Weights of a small GPT-style language model, trained from scratch on English Wikipedia.
Size: 11 layers, 3 heads of 64 (1 for keys and values), MLP 384 tanh GELU, vocabulary 6758, 5.36M parameters.
Architecture: RMSNorm before each block, no biases in attention or MLP.
Each number is 500 + 50 x the weight over the matrix's rms, rounded and kept within 0 to 999. Layers, rows and columns count from 0. Numbers have three digits each.

# up: layer 8 MLP up, 384x192, rms 0.0757, rows 125-150, columns 48-95
# down: layer 8 MLP down (transposed), 384x192, rms 0.122, rows 125-150, columns 48-95
up125:337474424580464546563480477514500481439409605525504489435452518526522490475475539544494507391471484462525533628379556567538575580346536377513565
down125:613455483524563602443584519563501573558493590507529546512545537634499561554526403534505529590576597545499416505484467438536476511627486524483512
up126:650513418457476418478470549483512490465498496459453481515496525499474577510490538503550550544521578499512514457501538480464489448478520492493439
down126:455425549559497422564534491515518499564532461508490552561456528509580546485417502563425506530519438444525530451465399571449572625511499422504567
up127:486555488521526481465459430456502458498533486584490484382513538583496550574451538473528501476547470504453487568527533495463471451513482576444459
down127:515468528498510538463540495496531522499431474440578483488509521492502487473534473541504507471453555468517503454506449504516517532510437495527580
up128:463465554517478483520569541538540560504538444497546376561471396448517478496529518542462496489484345549538573537459460503584512578434497543528505
down128:522440572516539525629473451438437436513483484478516527482487529541468544457430480451514474494425595437452490452459505497472521419423534411414486
up129:523624495546457416489475469496395492444442500501541527518518507531440489507517540525547523518584530449454564444466574476576496496544508565458480
down129:446439584589525520566604470557466409516443453564490546497511515550554493453519394541476436496468542508435424512554527564444569525448517489541532
up130:552539441441509504495460535406440465530551511529521559481481530502512474493514529520561529523523529516479505431462436548516501531551542490420473
down130:490408519536492446572574467628533499427424542504470518487510507531446456492505478595366464543427478472549528457491507537460566548491473517638551
up131:491528512523525478619431490433576516364491434506408545376482478539549538545522481550393573553560454534489511539444565380448536512462546593449475
down131:537592480575540578477481556428452472487533558547495513528578458512395427573479456504588457482489462522506426466522485624579443495594483433563486
up132:559581502570496449486522478482485563531396553558517470539544481537472511520464519437563512433594444502553539520534583452505445448557456536544557
down132:507506486453512495390458559586553513468526453547512500438485549514459491520428445537462528522477502500463433519550490549468532582479516486518398
up133:594410530492555557471524452548476343537491475553456493502513452450510539477474503500538532439513418518436490547581513503456466511411543512434540
down133:436508499562423519646532508472578629497611489508481483408560543495443548437521449599455506569467518487633511518487390449503560577478495479496521
up134:547531458473419505479542493450435407433484497530509477491517479518462483460410545491537536506521499443441460416500436543489503596519502564446547
down134:470509607625499499447506506515464502533472440485472598451378465487464512390549410494432510568507485643481563635435589475531509528437512492538511
up135:552523504536527702553508564460535391486479540441569541586498630612506548494495474476478517458500445423490455555490411501507452640595458535430558
down135:543507476568441505371608491517534482441560533458430569475461524402491495420422439486460583453448544511491475537452547629471389610454563607552575
up136:576480486513474521488442497486526407525480420491509463492541442452529520506466495450565558535560597505474530430471628456477427539516419473461426
down136:453438499440454421582577492487482509464463592494480540485515501542485509464496475536500500494459476517563471567560485479537501485474609493490520
up137:513589484468533575508498419450448477467475472502554482549561520512540428569499577371487522554521574513504523514507431533480458546661477544555542
down137:457429567468486453627501527460483469473572475538513524430460492560472493467528532673537522538497516430547522490494570485496566456431533515449498
up138:476630481534434593502532558483395504418529574492562514559518574548442462502383572489405577435507506402446562599477487508520448601503543621397519
down138:464522561623566610513516527479550509475426409533456511382528380410500495508395505411417519528468568546484454530648569534459510519422530455521491
up139:539543529568519555515426634494322546369396398479574486482512513533469429472414534443445464495509443464423488587477509442547427617502480475443531
down139:486517547452510482577478438530576443483520545474427570523443465542484434439471467423528575478556572397458467529470517496431530498544514515555498
up140:436517508428462464579455435494492448488542422521475456454435512455410451496437549542463556485553537490573470572542521513537568513383446547530501
down140:512514544615482492497513494493474564484477461488579424430532562487437543451598423608556509459402567509514587447439474397504522539513520457458554
up141:488556500390568476495449505550557491576490488429551498466576512553465558539459393510495523366525536481507427445423489553548563610386435475543459
down141:438479512581494488422477528569467481443474504526462510382470469607495494476489523520575479518491447474478475495583548512437506475559530579497484
up142:561478441572496569530461504482504491518544361514559431504437457410537489536419627513501579471538531423469539479499519431539510513468495516559592
down142:480506437431472549553503514528502496513544494523495525539509547507500559460581417528531484463462479520619436591462448470560483485492462536539511
up143:442485441509412581560467564523422544494500432449450521645475521466503517418566534468584485543539524353434573476470503525492562441415501491406532
down143:514510529436527454505489529473487486482507429501474519565489491481485499508477509502518531483515509501465488494510551532440466530461494516554482
up144:587456451467537521534522471474489468546469545416454468505503473522458505444460450543488506422535515444448490473470583541503487458438444496495523
down144:480493498497439450446472503472507522525593495515514540580437533474527490548523566455510514481483476468502467477426498526551494466446460458510470
up145:610409468494540558574523542562531421493466494534441424590542519525481489470475517476451425497454526598412462549492540566436477571535612494502516
down145:530521451535404469490509465541520595579466495499477507529514561648546478426547563474547555543468443462579499550386472495481519501437513533525590
up146:500555421436481567565488517474507565509463481432479570618482474422477477441492538464472496503513615439457514465528449521406468501492511521511549
down146:464430554507492510483437504483509504480470494414524435437572495504537471525498460521488518553501552501505528492527499551494524535475463497513486
up147:480609347479461553680488517487444472507510537486529349503548451573534449455431534506511498486473483422471521651436472546521596536445521575460526
down147:509467631462526397405473512548441472510469635518381482567409329520460473564452487460436431501426381496419385558534587462579421544524421478521501
up148:522524494486477500490527437530483571554536425514475468576532459449498567543514500506507499408482526518462461524531525472438440466482527493523500
down148:493439513547528453669571473548523558472424570512524466416526477513503485485554518572512462573479565458542533413492461502495547564554478482513500
up149:520476466479481483537437495447382499482499496549533417544425455481520446530485483427412447380575459591456450619511373400473573518392592504488505
down149:442496489512490527514491478661504455537533512406443491572426496536416487460439576518522492492499557438516504493535542486505472464528577436497407
up150:521502506518557451515452409549435494501522448488552509517519463533468547580478487542559514447553462601494527451529609489550518518435476553432595
down150:468457503607432543460499541436481518540455445480508475440455554461532459460536546588399488569500511445555523499482393513464531516503580448549527